{"num_hidden_layers": 10, "hidden_size": 256, "num_attention_heads": 4, "num_key_value_heads": 4, "head_dim": 64, "intermediate_size": 704, "vocab_size": 8192, "hidden_act": "swiglu", "norm": "rmsnorm", "norm_place": "pre", "norm_eps": 1e-05, "positions": "rope", "rope_theta": 10000.0, "rope_fraction": 1.0, "qk_norm": true, "attn_scale": 0.125, "bias": "none", "tie_word_embeddings": false, "parallel_block": false, "init": "orth", "init_std_qkv": 0.0316, "init_std_o": 0.00707, "init_std_up": 0.0316, "init_std_down": 0.00426, "optimizer": "soap_variant", "learning_rate": 0.00531, "beta1": 0.95, "beta2": 0.95, "weight_decay": 0.027, "lr_head": 0.00756, "warmup_steps": 65, "schedule": "wsd", "decay_fraction": 0.784, "decay_shape": "linear", "final_lr_fraction": 0.05, "batch_tokens": 65536, "max_seq_len": 256, "doc_mask": true, "train_tokens": 489100000, "max_steps": 7464, "dataset": "wikipedia_en"}
Each number is 200 + 20 x the weight over the matrix's rms, rounded and kept within 0 to 999. Layers, rows and columns count from 0.

# layer 7 MLP up, 704x256, rms 0.24, rows 384-483, columns 0-31
238,195,164,226,237,221,217,191,235,198,226,202,199,186,237,178,225,205,138,218,214,169,186,187,194,195,205,217,199,233,215,215
181,222,247,203,226,196,228,193,207,186,157,198,193,190,182,180,171,209,196,235,197,200,185,225,175,227,183,188,199,203,186,206
217,138,186,192,214,208,181,180,192,183,218,226,214,171,230,178,208,196,234,198,222,190,190,178,160,196,210,239,201,200,199,211
206,217,162,200,213,195,223,209,191,201,200,179,182,204,238,171,182,174,221,204,226,180,184,241,202,233,190,179,244,186,170,224
211,169,206,181,181,198,208,204,196,185,210,239,197,192,218,190,211,199,211,226,181,204,214,205,189,224,232,236,193,184,254,198
204,185,226,195,227,215,210,201,199,187,171,195,217,154,173,168,205,185,221,201,226,200,216,233,186,191,209,259,173,211,196,190
165,221,238,210,171,220,202,227,197,216,198,188,198,181,192,211,189,201,177,196,219,196,252,174,153,212,197,196,232,191,146,188
192,183,194,200,238,160,214,204,238,162,198,235,211,203,237,209,151,205,215,188,192,220,208,198,173,168,221,225,186,193,204,175
193,216,215,221,208,226,186,194,192,224,204,202,209,185,196,197,177,225,180,164,189,208,193,184,245,223,213,191,184,198,239,188
226,206,194,208,233,207,220,208,181,209,188,216,186,222,165,204,161,192,219,201,231,219,223,224,190,196,213,163,205,193,212,205
208,175,204,184,199,174,212,233,229,182,250,189,179,179,182,205,198,216,212,197,173,208,192,160,193,193,172,195,185,172,215,182
213,201,211,219,176,211,184,179,212,173,212,153,198,195,243,172,188,180,180,181,246,197,165,213,212,202,204,186,175,233,212,187
177,219,180,213,203,204,176,231,218,190,183,199,195,193,222,182,229,224,223,176,195,199,208,227,188,212,192,202,218,185,192,226
206,242,216,228,214,177,225,177,194,203,196,202,177,210,177,212,210,212,250,181,201,181,209,220,185,198,202,163,187,201,187,213
207,192,205,195,203,144,201,195,209,154,148,212,212,217,190,218,229,167,196,220,207,214,189,217,192,178,199,227,208,179,187,235
164,191,173,215,163,183,237,175,176,199,236,163,226,215,177,169,159,183,217,174,216,193,187,179,205,224,221,167,191,186,168,220
229,195,177,186,216,196,188,206,203,163,203,180,194,179,250,179,207,217,238,195,193,190,214,219,192,195,201,212,195,170,167,213
216,172,181,190,180,210,194,185,202,184,207,184,157,194,221,201,191,199,211,171,210,198,218,228,182,214,193,183,213,172,220,245
214,193,247,196,187,214,204,198,179,172,210,199,165,236,179,175,192,185,162,180,226,258,185,187,220,191,207,195,192,161,220,163
216,212,195,216,186,269,207,171,166,233,200,200,202,206,202,204,181,212,208,183,208,181,213,179,179,218,197,219,193,224,204,191
160,199,190,211,206,183,229,210,209,217,145,201,216,224,208,206,203,210,215,222,196,214,179,212,228,189,187,227,189,202,212,203
214,206,204,181,178,207,205,190,179,207,194,220,205,192,240,194,209,184,222,166,198,204,187,170,204,208,213,215,157,188,224,212
185,210,194,201,187,217,184,214,203,214,240,210,191,184,164,191,198,183,180,201,196,210,197,198,188,234,210,208,196,210,213,198
230,211,218,198,188,208,221,178,198,181,195,238,228,225,236,180,156,193,201,210,197,163,191,223,202,200,203,211,173,187,219,219
198,184,169,186,209,226,245,189,184,204,163,210,190,185,193,194,210,194,180,179,217,203,181,226,197,195,250,186,151,205,155,200
175,172,184,234,213,194,208,162,189,204,196,241,190,186,217,185,196,224,181,191,227,220,211,215,181,201,207,226,212,211,203,188
222,189,169,206,192,174,182,201,183,192,203,171,181,193,197,194,234,212,212,186,188,179,230,186,176,217,206,197,206,190,211,181
176,225,178,217,235,188,220,197,199,204,186,231,232,211,177,239,229,199,181,210,208,217,215,213,200,219,231,186,213,206,203,216
210,221,210,206,210,198,216,183,191,185,192,217,180,171,197,203,203,179,225,201,207,197,183,179,177,192,198,191,205,212,206,173
222,150,200,212,193,214,158,160,194,173,174,211,221,183,188,235,198,222,221,201,195,240,160,172,205,194,217,197,222,184,185,218
203,228,209,202,206,193,193,223,184,164,202,206,206,191,219,193,181,207,197,170,206,178,219,168,216,192,251,216,229,227,186,193
192,198,198,183,185,208,187,202,182,281,204,205,187,230,185,194,226,174,231,203,186,186,175,229,206,240,198,190,202,198,210,218
197,199,192,177,204,197,200,154,212,206,195,174,186,176,176,204,215,172,204,231,226,187,183,184,220,220,181,204,211,209,214,213
189,210,209,207,206,216,216,215,213,240,217,214,206,230,198,202,190,184,203,193,194,198,230,204,211,169,210,203,223,213,184,175
181,203,198,244,165,226,189,234,180,198,195,181,221,213,216,204,179,190,213,179,218,230,197,185,185,214,201,195,205,169,245,194
198,202,221,193,190,208,196,245,240,179,202,180,206,146,244,205,185,219,180,203,216,200,206,188,211,166,210,198,246,166,204,214
222,238,249,163,237,211,243,186,194,204,180,230,230,188,209,209,212,215,208,220,197,216,225,176,152,235,174,206,166,213,178,237
209,182,248,188,209,182,193,204,158,208,226,238,209,208,192,217,217,203,178,205,188,200,219,182,212,202,173,205,241,184,195,181
230,200,229,210,168,175,209,165,201,157,155,209,192,178,194,191,220,230,203,213,217,199,221,168,210,200,179,186,193,172,209,206
201,196,206,196,190,205,164,211,200,191,178,177,179,183,194,180,216,198,177,183,218,183,173,210,192,198,168,211,148,185,202,194
167,170,195,177,207,202,184,155,190,231,225,186,180,178,239,155,218,190,199,195,207,225,185,213,211,197,212,188,164,265,197,199
185,190,217,190,205,234,222,204,225,194,219,214,209,246,209,224,191,174,164,241,206,192,200,188,192,183,188,163,207,194,223,188
204,228,181,199,193,178,197,188,215,212,205,176,169,173,196,212,207,167,194,197,160,201,206,189,176,207,179,197,234,203,206,209
186,199,193,223,219,220,264,210,188,209,232,193,199,195,234,186,214,201,205,190,211,206,214,165,199,217,232,206,205,237,224,210
212,208,228,164,234,171,172,203,179,176,198,166,184,197,226,216,212,196,207,191,203,201,238,220,190,199,210,190,203,220,189,201
236,209,211,188,217,220,197,216,198,217,183,180,193,180,186,187,210,190,228,195,201,222,219,221,185,188,190,232,190,192,212,204
161,166,194,214,230,216,209,200,177,209,200,195,205,210,208,182,173,204,208,163,201,202,187,205,190,194,178,181,159,198,179,195
202,167,216,199,233,230,213,168,235,201,191,176,208,189,238,187,173,215,228,192,186,178,230,211,189,175,198,190,188,229,228,241
194,183,185,200,208,222,181,203,170,212,200,203,248,229,194,230,205,207,208,228,186,180,179,196,165,146,186,239,180,216,239,209
215,188,184,221,174,242,196,197,197,153,184,210,210,192,168,190,161,165,186,218,213,207,253,170,183,174,233,231,175,203,183,201
190,166,221,228,168,197,204,151,162,188,193,229,212,214,201,172,237,171,189,183,213,213,182,191,223,214,191,169,224,209,207,175
219,204,195,222,195,173,225,199,227,173,181,201,186,243,234,190,232,183,192,199,214,212,235,176,207,193,203,179,181,171,200,214
174,183,200,179,179,226,188,201,206,207,207,235,200,167,180,226,200,229,155,193,190,216,173,172,182,232,228,192,218,158,203,226
211,187,174,218,174,190,202,221,195,199,177,218,201,188,190,183,212,205,178,199,185,216,189,184,161,190,187,174,190,191,205,167
192,230,193,217,195,216,206,196,184,165,172,200,200,202,202,202,195,196,222,162,217,192,220,209,193,194,206,162,181,171,170,214
187,199,221,207,197,211,181,188,187,181,179,221,218,161,191,163,218,184,242,197,206,228,184,175,211,174,200,185,186,162,201,180
178,201,170,184,226,189,212,184,200,199,200,208,213,217,174,181,228,195,180,209,191,174,168,226,185,169,202,186,209,204,188,246
193,179,210,199,208,190,215,175,203,261,228,204,169,194,197,205,181,210,199,175,200,198,206,197,214,226,189,190,217,185,208,222
193,157,204,212,197,197,194,197,214,221,187,195,211,200,206,230,159,186,218,207,179,212,203,211,212,219,183,189,210,221,177,190
189,212,219,181,193,200,213,165,199,230,174,189,187,239,217,197,207,188,218,179,209,210,179,245,205,199,208,216,213,241,176,220
194,200,184,194,203,221,212,220,219,184,175,191,180,189,211,211,206,185,202,218,212,186,203,183,211,220,198,244,191,204,205,203
170,188,191,194,194,203,182,180,205,215,219,185,229,220,207,167,209,156,215,180,161,191,173,199,202,198,212,188,216,195,227,220
247,197,181,187,202,202,197,198,194,190,175,193,187,214,205,196,206,187,204,188,212,238,184,187,212,186,220,209,192,188,210,209
192,190,182,213,193,192,174,213,176,192,246,208,184,216,208,201,191,226,188,223,184,144,199,215,217,171,173,207,208,214,231,202
164,179,192,199,192,206,203,197,199,163,221,191,209,205,209,229,173,219,169,169,201,183,178,178,211,190,202,202,203,165,199,193
175,211,208,168,165,202,178,174,211,213,238,252,196,193,209,173,174,206,215,187,191,181,188,194,222,210,197,241,182,185,185,209
207,175,185,184,212,195,192,216,205,211,199,207,202,182,208,197,219,198,208,189,200,219,224,174,179,209,216,185,193,199,194,211
194,158,187,171,207,169,192,188,179,221,201,214,257,208,178,166,192,232,193,211,214,203,201,192,162,187,187,206,200,182,202,253
230,223,200,201,196,203,213,218,215,215,204,199,213,188,210,229,211,182,163,194,244,195,189,181,190,196,201,208,199,215,219,171
196,220,203,191,200,206,211,244,222,189,188,203,181,206,243,211,185,191,251,205,203,172,190,185,189,183,212,155,189,193,197,209
228,183,179,248,205,195,202,200,207,223,241,213,196,187,260,210,202,218,178,192,205,179,198,209,196,235,142,202,218,240,208,182
214,188,205,185,180,182,201,204,203,214,218,168,194,168,260,193,187,185,211,208,201,195,178,184,191,211,163,193,224,205,209,186
250,240,185,186,211,184,218,211,197,217,193,194,221,198,183,216,231,140,172,203,179,232,207,223,256,197,228,203,191,202,212,162
192,214,202,212,234,209,195,195,230,175,211,220,208,211,209,207,190,193,217,214,197,157,219,206,213,189,175,213,192,232,187,197
195,203,197,172,254,217,164,211,196,180,189,252,174,176,196,176,181,194,215,200,209,167,202,202,185,185,205,194,215,236,218,210
170,166,204,185,213,206,205,211,230,173,220,159,183,198,221,207,178,218,213,186,206,220,230,231,247,171,185,210,195,204,204,195
209,214,185,214,189,164,171,226,216,184,228,175,199,214,202,181,206,202,207,236,209,184,198,155,181,176,215,209,217,201,209,224
167,231,201,199,193,214,182,182,194,200,212,168,194,164,225,222,213,210,200,187,162,217,197,206,210,184,163,189,185,207,218,210
214,196,218,188,181,175,216,206,192,214,209,201,209,193,221,186,192,219,179,190,220,206,209,210,239,192,178,188,178,208,209,191
218,195,199,201,180,226,229,222,172,188,213,178,222,228,219,159,233,241,191,234,198,213,219,236,223,211,201,224,191,205,199,224
193,181,183,208,174,174,185,189,172,198,207,180,207,193,187,176,207,213,182,228,230,195,216,182,205,175,211,205,176,172,192,199
243,197,202,191,226,197,202,221,211,190,170,207,214,170,175,219,208,214,224,196,236,236,206,195,206,216,216,202,201,211,218,222
169,175,189,246,221,236,206,200,185,200,201,215,239,179,211,231,196,220,201,154,179,198,220,193,205,195,196,219,188,178,161,205
165,183,187,219,165,192,220,194,184,188,216,159,170,207,209,176,185,222,203,201,204,183,223,187,201,195,211,165,187,167,204,193
209,188,214,212,182,221,182,157,186,174,217,231,174,221,203,205,230,209,180,225,236,195,251,210,181,185,224,178,207,213,210,206
177,212,235,220,191,175,211,196,218,213,186,203,192,228,170,175,218,222,213,216,169,222,207,199,205,220,161,206,192,172,219,216
192,178,169,184,207,213,210,176,213,193,180,199,205,195,186,207,208,185,213,191,215,182,221,188,238,195,170,229,212,202,150,217
192,202,212,183,184,205,215,212,206,206,215,199,196,196,192,198,218,187,181,185,145,205,192,214,210,186,238,164,228,160,220,227
215,195,211,188,216,184,177,219,180,206,176,197,239,198,182,158,225,178,257,217,184,210,196,177,210,218,209,195,216,245,208,197
216,204,223,198,211,181,173,223,244,191,203,230,218,213,203,205,175,192,182,189,201,217,190,228,184,216,227,187,187,172,196,193
210,241,181,212,191,206,228,193,202,213,183,189,186,184,214,185,210,199,218,201,178,198,175,177,198,187,212,180,204,170,211,209
183,199,206,216,195,166,210,217,228,186,174,204,196,188,187,168,227,208,241,208,227,202,186,236,191,174,234,223,208,198,180,204
189,169,239,207,195,181,190,181,198,228,210,205,225,212,202,202,172,185,205,190,169,181,177,200,183,201,198,220,205,203,186,182
248,237,194,192,232,212,209,171,196,201,208,207,208,211,176,211,198,215,234,240,200,232,212,247,201,187,205,169,199,210,212,235
223,213,196,167,195,222,193,217,205,213,192,201,166,212,195,212,214,174,206,210,226,178,181,192,213,185,227,190,216,182,200,184
202,175,212,192,180,176,173,205,229,209,208,189,191,197,216,170,186,217,191,224,193,199,241,211,208,182,183,158,215,253,195,217
205,185,158,183,190,212,217,199,216,205,222,220,228,238,207,189,221,187,192,201,174,225,200,209,204,191,180,247,201,177,190,159
205,188,200,221,233,218,196,187,216,198,183,209,237,226,195,217,219,173,215,195,188,220,184,167,225,190,185,200,182,218,197,207
165,177,226,188,215,210,171,221,191,195,200,207,180,171,172,213,202,204,209,185,197,229,193,162,194,211,202,225,207,247,187,186
161,207,192,186,227,178,195,128,201,203,186,171,199,206,199,239,183,205,208,188,160,200,150,183,202,201,245,196,141,204,226,159